{"head_dim": 128, "d_mlp": 2048, "norm": "layernorm", "init_std_up": 0.0233, "decay_shape": "linear", "batch_tokens": 262144, "dataset": "wikipedia_en"}
Each number is 128 + 24 x the weight over the matrix's rms, rounded and kept within 0 to 255. Layers, rows and columns count from 0. Numbers have three digits each.

# up: layer 2 MLP up, 2048x512, rms 0.0793, rows 1773-1872, columns 0-63
# down: layer 2 MLP down (transposed), 2048x512, rms 0.073, rows 1773-1872, columns 0-63
up1773:119122144154118169146140095139121109130094148099096146175113120096090153124092119117120122096108114086099144122113152133122128115127128136145131118153121177108157129119142156138122120092096135
down1773:100159146114111161128110145114124120141126138157158128109122103060184136169131167093124138071142092123133131107130094144149100115088123134122150127127134100148130152096126100125136099159137113
up1774:130120145131118114125140131134152107140132112070106107157124080111106192139111145124145161118121130104119136171127114173133117131187174131100138067125105121131135130110175114127120118139124103
down1774:111091113127132138102147111133103119136132141146148123097133147144163090117136118173100112154124083152139140083111149107105126108064091143128129159104128147145158130126118135112123123153110095
up1775:120164146158154109154128137114157124159140136136142075186128117101122107148137080118134136134122145114121114166117120139139097178116097120142137145135144078166130164112157139117144126114118135
down1775:113087118118130133073106119137143134097095123116102180080128134164129154107125174143098139078132129175149148122109143123146153096146147147125120123132106164108149114135115123149131115165141118
up1776:104126120156137184138123126117147145125091094111101120114124118109141117133112117129166100147078110148098116102113142177147158131167154167175140145128135174120183136126150123141148120116143136
down1776:151113128118147095152130154134115111177140134145164136157142157094125128105169149149118153115176156107144139146137132109101123126137114110139101153126090092161090092100080150114098155150112138
up1777:152114117139156186110120174151150134151078146188103105160121117120130145119115146130083166130116137116145125068118163136139149125118168132131139150117142147141071138143091098144138126139151145
down1777:113140125153126119145146088124122137121143121103113139114131155143118106120121129120181108120134121154126131161152127122124102117110117123110098109116122108117181111130121132122112142159075104
up1778:104118115149145106156118124102148146127114175150124079106113117134136151145150109114132107172144135146111127135096143189153142150123114094116110140114148124119187137079142159152134120109154158
down1778:153191133146156155104136116124118095159131158167130095172103111121119155148112104126148168115119108139108081127089122127139134111134127146100120151109124159113124076160160086097119138110131104
up1779:150111147115094130125083149121177152131137134114121145118107164146146112112140137166106182147145113143130102129142119104146115110199072117178144155144139106152113171147116121084136112117112077
down1779:158158064152101103129110138160156092147101127128164119084133122080082106120111091167081098156126135164143163126124120118153106143107128141108155111130079134124148150156091140111106116137153116
up1780:087126111107123141125104132091117100165125095136141109157130104139174125159104109083136141111134135150137139161128127131105108149123095129097137123129183090115101151155107099166102116096134086
down1780:156134061113106126148119137170167145126119131135122121137142150138115138114123115199174144140163121131131141151140170159158133141150084088097128108118142178129062143110132111118126109157145162
up1781:101178132180144126132109122102141110142108133161101133070139112123117151176130110134101120146103151176117170169121160157101117118104166094140098112122142130088104165119118117126134132098111123
down1781:125127115107091121135154132119152123119166134094093112129118100115122091051125108121143152141153110113136169141159116084083162098130126138124135117101111108119149088091150112160143138142124082
up1782:089126119119144102042149157124104102134105111156121120136132115135116129117148112112082168125125155096137079137128146164130120091087142090110135126094117097126176119115101129113148103127182151
down1782:164132121173109145098141093134127114102142144133160173131160095134118127155158111129120118090087112159126136131145148151134158180154158146095145076170147098108115121091141153083100143121167162
up1783:150135097117160177133154108165131126121136147130118161131104107124064152113148112096089157094141098160116092141094131160120120119108118126129167057097168139122122093190127136121118139148164111
down1783:165118165142138142131096115135163140148130109123127091153082135149137130118160139073084136106158132111125122129101122089118154135076095114088108147174130127108150084109179131127117149140123124
up1784:108134127087093133130144139121124147111124098111143099146138124116166128113117143127066087112091099130124096139104158113110082090203121140163161155122135099106133109132148124062160131132178138
down1784:110120074127120114122116143162119117168106130162125113151142089210127106165148087104169135120165126111077115139111123073098165129087151128054098130132145140118111146174121159175119134109115113
up1785:136136130132142111132144136098138095082120094096127141128113132141120151121142157093129125111120157117119124118141130135121124159112117090143183143115128120103178136102135140158132120117133136
down1785:172109144124132136190092125109105123147140150129114131127137141135135125112116117211102140120160139136154123119112127121168109097119125141115151130118133154157087131147099121143108118119120160
up1786:100098158121101118136129097149129170139172139128114153155155099127080133131080200149109136130155113160162162159144176118137156132139138114113155129112157124168156193108059092172152072099106140
down1786:162150122115077133098142109144146133168111117155141133173126133140115127166120124118144111131093099115138116102136195091107082148136141125167095102107156104095129137122138124097155124125127151
up1787:149116098155119132112095133107141132131078123091166136141129123116103126111083119147169175176145135121082157152160162136113125114076108103101144131131076177112137142166136110140110166120111095
down1787:180128144098157116165085163107126114131119128131100146161134100080117143146164128150106133127134129128146101116128115156201144092133134185144076130144126163149127127146166128121110115138121133
up1788:113079103122118171100103136103105140051152161113130139087119131132166124141098137128140096137119050157144139094121106155083124122141139118134147148084139125136130145133137162153134126141156086
down1788:127124150113113159122038098145128174086138131150113126113088071094147141182086130117091106082139097147127175063172121133074101094103119081098104118101129093188133170125143140153089156159134101
up1789:126156171106108141156159127166116085122128140098133164099096122145109117168122114140128134116103106125119158120111141109105132131135125116142116137124128155121130100120086155103083117107104134
down1789:131108133139119134115139095132149144123148135144158129097087159088133115130157117124127117092097132121125105156142133134111124140146134128115146109130126161140141146146131202124147113127118170
up1790:123132105160119156122104113090118099116131095152100132104130105116137121096149119142121147133138160118168154115157126135129131114122166150133087134146137169150167112129145105120160111079115107
down1790:115120082116148107127152109121133155078126187136090126118131111103133131123138127113142155103152116176132140173134127118147133107104120146076145142159112126105078087098153098153137134097102112
up1791:131177098128159161111107103100095147121122116157100138133101116132096164102108105099111118109161094122129114117151118186073188145152099118180158157136158127148095096104107131134123162103132130
down1791:125112128082113181120102136158112147154141120099136108134078114130135120136152103098152144129099135127146114110085156115126104081092054127131118069139098117165147120159148187152082146137118122
up1792:146116129144130148126162121119130125146139144124114094184173131118149108114147118150125134128152089076134098152134108103134111122144125112138130127185122145150147139110143131083116112088137143
down1792:085091116126120114129118088140116135135149140110113125143111085134118139117117114104124117131126065145144116162125098141128095113105128120107128151127160151104140158106159151117095111148107153
up1793:164147154131106085113106102102154060084103134146118146147134115116163154170133102092145146110120092105098131128120124142135120137129103149134146122051131108087122162146146162129080148113144134
down1793:101153186133061123135126106157154102173091117121139160119135111160131106086115148126121108167107111130088151152113123095179129166155151152184085138120131112116121152151100112135140119155126147
up1794:150115153108178135104115177120114137151153142073131128096161126115115111123134139083129119152154117161125128122150100156116135112186117099096127127076169088104106119098125086146107145121134127
down1794:149083143126179136122139133110151133163161099091160097120128102127165149118131114106138088120111137088127150111139133107152126152158084130117141147156148085138136109105106163094125135121171091
up1795:150119148103150129112172132116148107090119126153131141131132130152113106133145128139155116109162141134140139153194120138095122094105126109142178124128169154156133136106095122114097150148155117
down1795:107134081131148118114099168112102148175150123125114139149114130091130149132108144108106133128085087180153086118156162123139139122139102141084084145132081158093127135126171106136156110109128092
up1796:134123121128144181161133079117156096149123103133153145111134125117145153139120125092103097122149089092172116106163152106119117107091114158079151150151145086085117142159138114125112104138120122
down1796:129140096135102097132105176131105080134121129138103099172108143111176147140128143137125115115160142130072077116144136132108085128160131149144127113128080116107112101138101113111172100115145119
up1797:103156129126155166117141136147137107124119134109114124132152129149118099130136086128105091156108137181149133085124161080098089187168142115102149109106130136102114120135099131143093148155131087
down1797:128134144124119149138158099122097110096105128161107133147135048112146146131162138104142172133126126113110188116150160120160093103131106159135122156129125088080140143167144127160168112096107089
up1798:132123124125073143125180148154155110138118138114131083184115131155087120105116117161126115130131121155109147146105119153164138116113131166121166159134131122103129069125144171096156121140121124
down1798:130126187139168117130067103116120164132143153117141118114153122100166121111122145112155162134127097119153123162129138101142124140161114134155130076125162130098108138149151128134102135140130160
up1799:099133104158142100157095127113113146169085146106096080121123108137113150144154154187120153127082118129098116122126127172101098147125137123190090132099078130138127105120138139133124089168105108
down1799:134105146106136158124149131107155170097183107120155172126129120091140128117135120079100116128147124134134146158139115111176181114127122141114156125113129150108100145108092098125125156104181110
up1800:146158159138163124097130147110104147134135131082170150100128157137122080125131147123140115097119111162143144112151122141111162126097114131141149101096121156134169162121156163142118158146067131
down1800:123120094105120114142162091112115186099168133169148153106126138145089147134151103180140125146125097121107167142126119146107129138155127096133095161142103123132130138119142130129129088113189101
up1801:134147131101141137119149115099137099177130120166144172099103141089113087127133143099063117123142101136131112148109132133133149114172153132136138140080137084150104113095103125130100106131148119
down1801:153109117131109169119127141142157145156151121150149109180102124166143136120105096083122124133113126134105170127094127126120089152165142131143123150146136145138135123140145087102105163127122151
up1802:078129106127133148151106147151135136164116147134108125150110106084168133143135139120112134136132142102114139097141133130121094132138121106124138136125141155109139160143137156123170119128127137
down1802:172093135132128128081117110107109142113154114147105154134138138164129156150097144115168145177102144208146130135128147100168131101122104182145140140129121187106165152122108170144099130091121095
up1803:152142110147142127106108077111126117065133091122121111093089160112101172094124143152088127151139118129170103113127127173132113086109130130107150159128110127129105105149102140090131095121169138
down1803:090092141161122083095115154149134118178116145150135126179105118179132122146141130133166123152135154125136126114126114124143118150168077114114122110160121151109120164146080121115099132171118111
up1804:099151098170120139111144120112168112128151176125119146132128104123141109108134118128120089144126102101144132115091145154088109067136162108163147119133125165147144125064139117135128146154098130
down1804:142146119116149126150096131106114138142087124131141193127113142165144099157074117137143134140112160142153121141128153130101176107064106148156142153132150094100144098139149143123119138108159121
up1805:098119101131122129160155140104112134094171083086125178213102157124095123109135145130136168093146150126102137126077140114107125151160111163133123110121120106139153166146121128166108133108138129
down1805:092124137130103138171109154151121156091158136134126125124135138159088118135131091121141134112150111121119147095138099120117151151132149104084121148196138124168103108119137099149133135120124127
up1806:088162117101139105120128153110106122128142112166126187112102091081100109145105126096102137113135091119143098120089137111118099078140128156102108148153129120100132106130153095141127082130122124
down1806:131107118119138118105151137122140136129100116079107180092120087148137149094124118116171104129113124134124113082111118161061142109109077116112148129155155162083153114105128173128144124151125121
up1807:102136167151126139120108112104090100130142104142134102124138111099118127140160131140077127139127144144122118142121127140140143149170134090113122112135089127106142130127170164152131149135150113
down1807:103154092078125142164122149189159157141136129154124164142108137122129118124116130140128172108146140156107118113134120126155109164067141119090126173147111121173139115111155115109122116112106166
up1808:138125129130162141149125157140137123073167118115167114122115108126185138137145188122116144161123120133132103140118122125103124181128159138096134122151143120109114100138123105098109144117132100
down1808:099192174088134090104112083095143132103127121115072181134123144083090109102118120159103152109151130173146125136118171102125144068107128139130168183097129157131115122113100165198130088135094164
up1809:165170136139109141101175117095110109113130169113135129157163176085152125127144154115127130150119137119142150152133143101149124093147102121096135098138131130154147096106099124154130116154170106
down1809:140114172098113132128098106123141103127138109119160132087089091148102171127120184096139125151154107115074120166082137147097140130140162113128122083132127094115135088131151128166119159154101144
up1810:171126100149085131145124158113118192147103147136132149141111119117138168099163075101176124126129120141151113139126080110110117098154114134101134141127091128135169120132127137133181121119148111
down1810:102114123146136094152133120122141118127137127092118143133156115142141129136069157133108120157111083107123142144146112081109112130155160125165119113091154094150096114133128110142093110182134105
up1811:155130160140114075124132169113130164178124138134114146188071090111150093111168129197101140117124126156116119155127171113146126135186142120125141082144114114176124059126154188134093171130108110
down1811:134080097130070136193095148133156161148142165136171148142152119115140120121147102227097160101091138130121113132102142151144091133181152120151112121134106069144142098134148197114109134148109172
up1812:150134100152134149112129132151132139132111180148116171118155127101142136099113100149129092108131179123140102130142101150088129098123131117159149096118114116155123098108128122155136128152118106
down1812:149122148135136111174093079133121192104151104104157156146125106132126097162131164127106151154139090143120152162107143136153112116153119088158132159140145170087119155132146102133106140130091197
up1813:152145129086101141089150104114156125131121119140153102129168115137131119078107152119112135146178141120130101161115129107128161098128129135140136085124161128117139143075162135087131126131106118
down1813:110121126154093149150108109141138127125142131135142152113137114158123114133130088108163103090085093106150145116130116142095101135141127131125108136143099168089158152131160140174104167127164125
up1814:142123115150105115106085072154138164120121119191133086157120088061111165147140173113133148135152119099126113156084114078152102089102092141119105149098098124118142104166112114121147156122075119
down1814:105170120121120105108110099087118123110117107132142122105167135070135173134127121119082158110128123090100126149091112128161172161144138120123063112134128106133110146145143115116106121133140148
up1815:129118116118102134097127137138133144106117115111132147144131109151152147101134090103151147166117126162111127120162110134117117143147136113093119096123092157155141126105112088148180140124094122
down1815:084110134175160123129105109115131088119114169162154110160095139117133110140122176109136140104108111103123141066142142139139126099141158121127129118120139143119108159154137108129146092158143073
up1816:128131110124152161131104128150130140114147138127110101101113121089147131137167116103128129134135129156148137114101133139143150097128148142124148121105119170149122102161091102101122136100118120
down1816:111149161126110159152114092109163161142108113137134152143136073102162146138098086117118137124114148128125104146146136107138115106107108107158116138159136088156155138158131131133132158127117180
up1817:122133147145118113121137106111127108138130106097121109147123072102144126086146137106123143147181105092097140159126144109111133184167131102154184158125102142128130144149138135161070176109153123
down1817:125112098097130112116120137141134108117102164187096164143099132122156106141166118110095112157107126147171119128128125125093098125102105130129131119157161076150109125123151159120136106159102115
up1818:110127120144117123127129114126140150117127100163116147084169169151129146121135133182135108141103136114131116151114147118167126132178096099126136123130157168121107119183115160121142123157126121
down1818:117114180110113129116152108122109133120117077145169141105146101115128114106126155122132127110105144122047119100114120129096110131115115136149143154147108110177105178149115092131123131133165185
up1819:110127134111164156162149114104123101142091154129108124095097132131143122150098124106090086106153166138100124109169126139177161097108110149149130140137182113139133121105097159140131055156169170
down1819:089166115126113143128114115125102137125112082138151124155141097150137106124150092115098130127145091122059149159126157125153146094078120116111100149118139114094112147129206127142118121160098129
up1820:084151197132183134170178123125135150152161148125131125162154134140119125122126169159112110122109079163116182093127171137109101098103117131124164157153112169101125115123127141152147137098150090
down1820:180102098134122142095147120136073095149139143130174147143157126088119123148135165128108134092090150135117123129100130079091110159117110133194095150148174121142150114118197097149163129109115124
up1821:134144109117124145129143174091135121155165140182139139140082128121077128184093149090098106137131135141130165117170095136146136155097127147143104143131117097112117125146118109135138143115108111
down1821:130136105124146116111130173118133165182087125150120124144125112199185085142087149170173140148166116102084052151131126126112091098128105124091139104149151112100142182163131116150146110123114109
up1822:099122149136158134166128131145131127120177115122122140087168165132115106126106124132113117138172142166129136132148129135147134118087199115148128124172104108128157111137096114130129119127131136
down1822:115151127113111130114072159142147139170080139086125135157140110135074139145130125145154160125094117115113133164138148123074128128149096132087128124136104112098132149107156120144111104102118089
up1823:134110117151140137124121126102151157165097109142115125122130163126122154085125127093123143146146131127158138085128120152133157134149180119145084118103182099145096174125130156116113101113083167
down1823:193124104169108147116103144128114115154125156141129142128110117112125150128141130140117100116132124118086120143121133141128075146135116118131110158143110131123141077166142124135123137157114145
up1824:093108108098146132130117114111123116143128112119108099154140140095112075160157148145097121125173128128124166151137155119122177126171139095120080145145085157125137137100127129084112110158099140
down1824:180111118150119099145126176136137150151126115132165167148130140149118139136118129077165160132121165134113128106178084122090119193095110165120137096085126111106148154111117167161111111148140130
up1825:098161136161127097117108122131155116134143122074088104160103117130131084103154147144075120090113108109132107126145102135134069112122153146137115131151109141182121123120147135153090104151122167
down1825:136126067146103148100150134093163112115139129142129107125134147127107158083159140100136147113160111129123141148156107146089130101130097092143097120132101113176125154133131126150134099149147126
up1826:130121162137142111127153133064136148089060084147128125083130112165149167114161068129096105119117150173132120100130128106113127135106124159130148085125120108109086111140130144162164140113118096
down1826:157122146136145093081098121127133150145170143127072128117107087124114154141139150112151113165125114082161136116133125122168099138144124127140082132102124126121117107167179154163129183104119141
up1827:118145106088143110117069158107106151141119133187118124126122148106103135120081134119111133086100100135153173148134149090148153114141158122098092126110123132096148151119126121131150071160133101
down1827:154142164112081144120148089170150086155104133082130147111154149095155151138167096126160137135131135098117111074136085151135132151130113115101134135122139105157164104113135133117133177128156100
up1828:127145124165132145121107112079118142129137118112130091122127161118167119170109171130084125145155134132127122116141154154072105162160134133101141144128119092147111109121116118118179112146121118
down1828:102096127096140118151146115123146163131102155093140105121143138144150096087106146154153145077127116129130132119131117134181110112151137118119136120091142146112128126117210125133219093127112147
up1829:145111164113098095144085143116133107092092134165161099105095104134144104102093112070174119116115070127111150136117134138156124132142121149121160121106182130161105139162148125137103130152112074
down1829:119119178187071122162127193169131042116036098200122136170103136134103137120121153115142080145142108145129160110093174148128097142169124137107099114125145125135145117176083125168126149138096097
up1830:147107129134123120120150129107148132157103119114134164126127179137147136129129088120152141125150144115126114129128153107117133168135140132136142076114130138132159182129131129128127133114146108
down1830:102133127138135094114108139105111122114174159083131130172158141127126147106155094149132119132116147120141161108112085095158168142132149167127118146112130120129149095136156111126116095122146122
up1831:132136155153140140125136174111104201110142112157119126092148118108128145167130088137111082135100158117107119164158102070108160111117112118145136122156155125104083164132123113121141151156142143
down1831:077109161122132108119110131144154104105104180089087090131144094115130100150091148118142098124126113109167113095126077164154139119123102132177126145113115114132117177094114140122145105141096150
up1832:128157124119127144102153134081108068110127116180122130166167074112116130131119076175156146099134142159115101148094136131162148146176139168116089118107139130109132135151150164109105106104136079
down1832:121116128144124177150139140112140171148133149102174127086155135142145115143110140095136131141120122121138122134142114100108127139114112147163132131132131150100170104170137123142128142112104140
up1833:161167123123122116122128127117097148162130147100160157129164109137124152132123126141151167140090156136137125150157121142184154133150115149184151123135130141131135123090137164099154146127150134
down1833:099141104163150070147162129127130114169165133102121087147089117123121132133160165127148144098143137127135129138127142125096099107113159127105092114119115146149077121146135113141121081131154088
up1834:132139115122146111131076127142158106110124111126136101133103121145117105118123111121146124134134132135139114170123132128094164133119147137120156139134116149148126172137137135135135080121149118
down1834:130127153133061158134123130145120135142152099132142106139066162135125154137139166160146118136147059095129104147126144110130144111149144119176176134102144164104098063139130143113133149160091118
up1835:163128113162140122110111084132141190123139127125100121135132101122157114115103111135118141122125117097136116100117137109132125130104148164131130133152153128167124105117107113113142093122139104
down1835:148106137178138142105139137109132119150101165138039107114112141126125146088108142119135105138132162147097131125134090106174113149139160134158158123139132133067139108139116118088137119105143122
up1836:100153136096092167138108133101138090158165138117097166101092127140141153123141110139100133134174117129111105177146109142139172122122152120124132142170092133174112155087109140149137127085142125
down1836:145156136107099105096084089093092159089120179140195108116131117095138141116125126105137137146106122130145127112150109121111083133117137148157105124091117128141112127113121149091123129147126104
up1837:147074100127090110103152124091126145123094147136114119130169108148135134150133155104142089097141111169118140168123136135152139161126138141157132101137162196139066158108115105115145115133127145
down1837:133103101142127109113117145149170152137100129147131115124155062116107117121111114113178105129156107096100154118119113123112117186125122156124079140125143105135166152128146110154117139146121140
up1838:134110142121124093132154131126148144136165142100137125140112086110151157105132116155124120142148164161131113099116143126098141147083111124142139126129122153125087162101127112108119113083129147
down1838:113121142101115143150137134156168169072147141135143114148174153112118117157137157131144104120149126135117125133119129127118127138132127209092141089138136095146108111120187102126117130095121106
up1839:092164112081128171136163104120117187135122110120116119144089125132123157105139096105052153108137092083126082121153158104105122142170139112151126128127127150116147174132083144155117135125169128
down1839:130081175102093111134118163149157096138170148162095148129136184112153122103104084164159103136107133139110168164128102177120127137112073130114144160144102094114091113157151122110126125125132155
up1840:113122147103160134124165087117097148136119115139135133148150136123123119105122172119135093115138121098134148124126136144139143156119123156154138145113120102097127137153100130121109147122132112
down1840:146151158132088099118147107159146126141150083129195100087122110107131153119130131136103113123152119138091154120127165097096125109135129155115137077121106190163102138141139104138110166149122166
up1841:118141141129171177125184124112108121105047131107133113112129092129108145133140142069113181122112151160117146129162178170120121199112161138106145124132122158159134147131133116126132115171129114
down1841:090118116115105123100135120155128170140134108134142143154150148119062095111137134161166111167133115075125140096084144098106124141144118153136111096096119111113101143124203130135114107138128142
up1842:152124071110103158141068120168121125131025134122110144144113161156128163070133122097082105141142130138139119133188113140117113133128124098131144114078135157141140136139127109137131093130136113
down1842:193134161138120149126080098137150112132116128117118127163168130164102103140110080132129191144180170099118095109116100149160120140161087116118155160119135142109156139149183126174115107102096110
up1843:155131119176127133077151144133103140113142100097142135126114129108182100144135114138140163120158093090169129169120139150103119134121102088103130135102143128153187116119117113161135088139134153
down1843:143178129123121122120127107131121148122055092121108146153137090130132112143117090136097133144114134159159096120092093136140103129080142127085133133125099140153153123137122142112162120169129097
up1844:123146070171136173150131152080095149100125158130078170146101114144112122148132106144152099099152135104177124128182147117111120132107098114118127122141165121110140092108111131085126127159130070
down1844:099122135140118090137124142116132124140187132069117107101138086125133124122148122158136075145124121142090105160128144117127147155148108114167165157139135105134154135193159082121123128145075136
up1845:131133143148143110134109099140132162136121191152111138163134117115131131106148124112103127134094138115135157147130135134152061168151146153119167108156130164128163146137129124147083125148137142
down1845:133102123121114166138140144111121110130150132126167089122119109188171133170149136107161153143143108134079106106134132114141133094114134153162120117114120100158122146122103134135135183143126162
up1846:123106100165111072109158103116132143113111158126102134110162130101122126112063103132136139154102156164119084144147157183123109139163178052146131133143140132135152132179111152117144141142124154
down1846:138150089144131141077117112100175155128112143154132161143160106130111121129104151139159121140110157144069132111142105133117113122074118077120112129151151144108139111146149137128142146112096169
up1847:153122182183167145134123142154132121105117157141110082140118121152157138162178115142121100095104116151172085162119124141121135097126106135133131110139130149132137138128150104102157144160121120
down1847:103128104142121094125166143123151127143130114123082134123097136168125166149127125150134116154113107095123067145140152135096143146134168118151109145168156091119088112144119099113096145143152155
up1848:172136178142131109131165090122086103115077150130123123108153119110162124139081128118097122123128128133140106088125116164149142119088122097101156133073145130167124127140150143129132123109137163
down1848:118139112087118108137136134118157139142150172125098127157123123147176132118088125088128141119086129171098116143110122173165120117137081124099122155134141124125108121135140118125122127130141183
up1849:138149145130150130117122095128158127114103130123097132115101153194117080158085133067161129104148126108098142107133157050108132154169100124115098138185065142147155084138126145129154124138152091
down1849:136150107121139137096109111123119169170127133164095138141134121129141100125097138131147127153083154083116126100116150109137182139095109116127124094150126136090108153154191111103109125143153097
up1850:117092186132137067110143145102129102081148151117145113155140155136112134159094149096152098056133135142130116169123128132052129134110154119152095184177128120135154133133136134135120137070085080
down1850:106133108150125139147108140128146146135131152122112133108163162128177130147157155118131117147109126126102101127155106153132106186127078147128122121107118147125125132141115179164105165170173094
up1851:126083128138115127102111165133142093107128115133086154126118118139129093175115118122146151122117151080122128096105110128148118113144098156073148132123122140142116105112145121153103121128108080
down1851:142127127114136132130153145127147155108140119160106116098110135184097143126142128088137107165104147138169111130114149119157135124067147139175145156092147115171108122148070144147141140132124120
up1852:141120086125172156141100120173133120155118098124135132145125152074100185146126173082114141127134110147110125123126098110110152162110101136118107130144118187163143109145176116132127108151115145
down1852:133127132143094111110152097114107133127161156114102108116129143162117096096093134169146098118160133095135118153114135119119111110149126151113132105133118071070098146100085131095122152103152123
up1853:104112138130146139134162128101144131098123099125114144113133118125123123093127135154140114138136120141128133138142111137149099126120125126156161127138135141136176116093138094136127132164110164
down1853:121144101096148140124130082138106168142150116156099088103092119150135107088123135112114173125148117125086093176152110100113119136081157128123104112108112123095145139107134117107164115138136097
up1854:153111145142126171135182126131113163099093116194096101129134134085145131092128136121136143097080124103123093133112123158139128131125121124115140103133113134160138130123142170146108118156114142
down1854:139129130125114107136136092111163101167165124087185157124132118143131104121100120140113135150146124133120164121142111092117118156135133104138110174134143136120130117112125131111115149138132114
up1855:149101119119149126142114164111126113116123103153119093198127139103147218127124084166140124125129103132146123158136108138117110139128105112116124133118108133136134086139146112112128120147100091
down1855:136158118116103130129148110115101116139128148134128138074161133131126143111088125087147138130117117109115132104150138131134108120164124149145096140111126107091163127129098145157129123138120114
up1856:136072152150116140109138139083119122114127136104121126079085121150136117144122148152140109191125095118162126136162141131162143075152135103091148096123123149109138114131096155112117162158150110
down1856:121157099152119123115113132154129106128139135130153102121144121131129153128144104085141135088113137126088111122101127143101122150136110152135118136106138086153095094126142141118145107087117156
up1857:119129154134180102085153122119109114090131103091112107108144123156145117142136122127139136135143102134098161112107132121145107142158104146110124110109118108159090129139114177153124122162117122
down1857:125104150137130141063097123154142129094118138126105147148139118088107116173167152085114076144106080133183141142141131124187098142176085136130141127150105135132113167136155106126132058148135165
up1858:155150124150175142103141100117151159199114146157123104126125107103137177154129074106098093118139119128165153128111095134141108115118084129138067100157140094075113131138090105106130115146182166
down1858:122112117144158110098107143146107141091106145158125115114102141124105164121133117164099115154155110118131124118118129150133118071116125147131153176125163067068138153102106135121144149131127141
up1859:136111128122120161085173127137140140175150153157122148142138137119124124130118127107123109132099143155149153156136125135154135142166155156081123122146079108101154079148100135078153116155120112
down1859:120128113111159103132086111160102156128119113123115144094107136098139144123091140140142119156145139090119122109157130150126164117084129135123153124142133120123125177076116115139151129085113124
up1860:157093116096121154123096129134115168143131165116152206127130141145149151126145155071161122125134130103106086132109147088148129148170159132111116121152115093101128130191117107131134138151117156
down1860:137141148163132131138149102143118082138137113161082099147139116144129154112105128120110115130089134097128131173139111131116144125084127125142156134101131098155120158144124143128114132132149118
up1861:097104154161129095119158134170094125158139116084144080119147145137147137121137158170147145115122124118159130103129122148123134106163097105148143117143122080101150163095102106135132129173174127
down1861:155167122130137109144139123121086096116128123131122118131124132117091140107131119074131042143143097118154111137107119099117140152135117116143137125130094132133149123139132139122105166095120112
up1862:108142108133116139122146187167114111152113126134135132125124131170130134167161140080144124134120105095133100146160113143139125133120101095146106114129126114125129157126125121110130137128161135
down1862:136116128132109138130077143136110149142135137137134129134142108125129129155085109169118122088160106162136140128115116124112157146148093118100152132167120105121132127132101153133142098165120094
up1863:131122151148104116102083093138121119110087167129134180150127142112122112103140153131133145158119171138062114091122156141154168132128178173147125102141100193115158154160147124140109097129154128
down1863:116108099138168144103145112168148097117112110151122097123158132132116099160116127107150094149123181116116123081152129124153123141148158123107121098125119170084116125131131154143129126141146133
up1864:120090132115150139113093132106090126092106138160073104126127165123141131108095132182109112123153163112175120168150106112157153137135124114116132108079118111155092155107165107094149145137133136
down1864:114093101159150114134131139130105137120139154095110123092173078121075128132127111156098165097068150135135161128114093096140136134117111139158127111094096104138136080124101127146157133156107141
up1865:134112085119125123085165076097122090149115139119126083151128136154184142139124134109107139077142150101103124116099119161123113102144104138101159066114162154152157169111080105141115114141130104
down1865:104107107146076111114091125140101133160137138114128136146113143133143135117139120107126127128125138130147116140088106082148128104098066184134123121167131104117142089141157128111144138114065141
up1866:145112117131137116126105143140139162098107135081141149132133133130178095102122111127121124117106111115124112122130103123122108135153157116121127123159089146127148121156136115124153106113146152
down1866:138125141149181168074044095121113157154110167122137150138154123123150139119156123147111104146129142151110132179138108160129155122151139106118127114134129103079082144130137147151125152135139126
up1867:128137160142108144139164105130156101130092107111151121110079142139160135089160126121164114107070132085145152148137089118149098128101119114099153134123127113145130121116119101126108118109147123
down1867:132119104078145122156167129111136155140112090111116126118090105139133113153099146124161107113118124132129121092147102132119135103104128153142119130170093132166154125140103129136129147124125164
up1868:134112108115139135101159082115121117150144134154113147160118079145104084108086142139144154122165074141139165074108142135094127148102091144100129148123103128122106148154134126169147117168129110
down1868:136103143144140145175107111163121115120103093138129179138107187141100124137134102100117084131153148097139120109112154114124123110145165136113117087157103112177138127098148144132100121168101137
up1869:138103118140087107102175131136102157140124150157096108102160136138135109126133191155136066084112127103152163160045078059158116136110066074129143113111148095109135140122127116147051131120105070
down1869:134146107113135126093142159000134119151106117138185119131136169146089104139164081145123145081117125153122118144147127111127129133066139124115147117149093112141079165137110102096159108165100167
up1870:128159117153143097180127102114144140119137108125178121105129120151125115107133140132183137161099111109154106102138111121138098160135160121139110129142129099137082113192093129149119095162132112
down1870:150161126120135146176153097130128130134135144172152136170120104092114150115090074139107130160037163129128119117097102134090071117168115137110130107121117140115170111146140114129105147129115101
up1871:148162116122162126107120138100155150122120130132132129107106136129135145140142149109120113173140113141118095139144110169114152141149148128144117112114147125147087134162130108126100108111071126
down1871:109077126127165135168169114128171124134139166139174106112129129130122090114140122126139141122141121132153160143115180112170084140137141120147151139131099126109188149086171149107128169115131145
up1872:086071109096111102119121135139097151160097127142111095112118147117127127109131119135113155150143134118141133116136122140111144137125099094146124117125132148134096145127108121145139114108154116
down1872:149127126175131147119116132087143129109143170115112140121140120082085123083096117109150117074116121122139133115164130106142128092119142088138134094176129141144168115149110119148157116186111120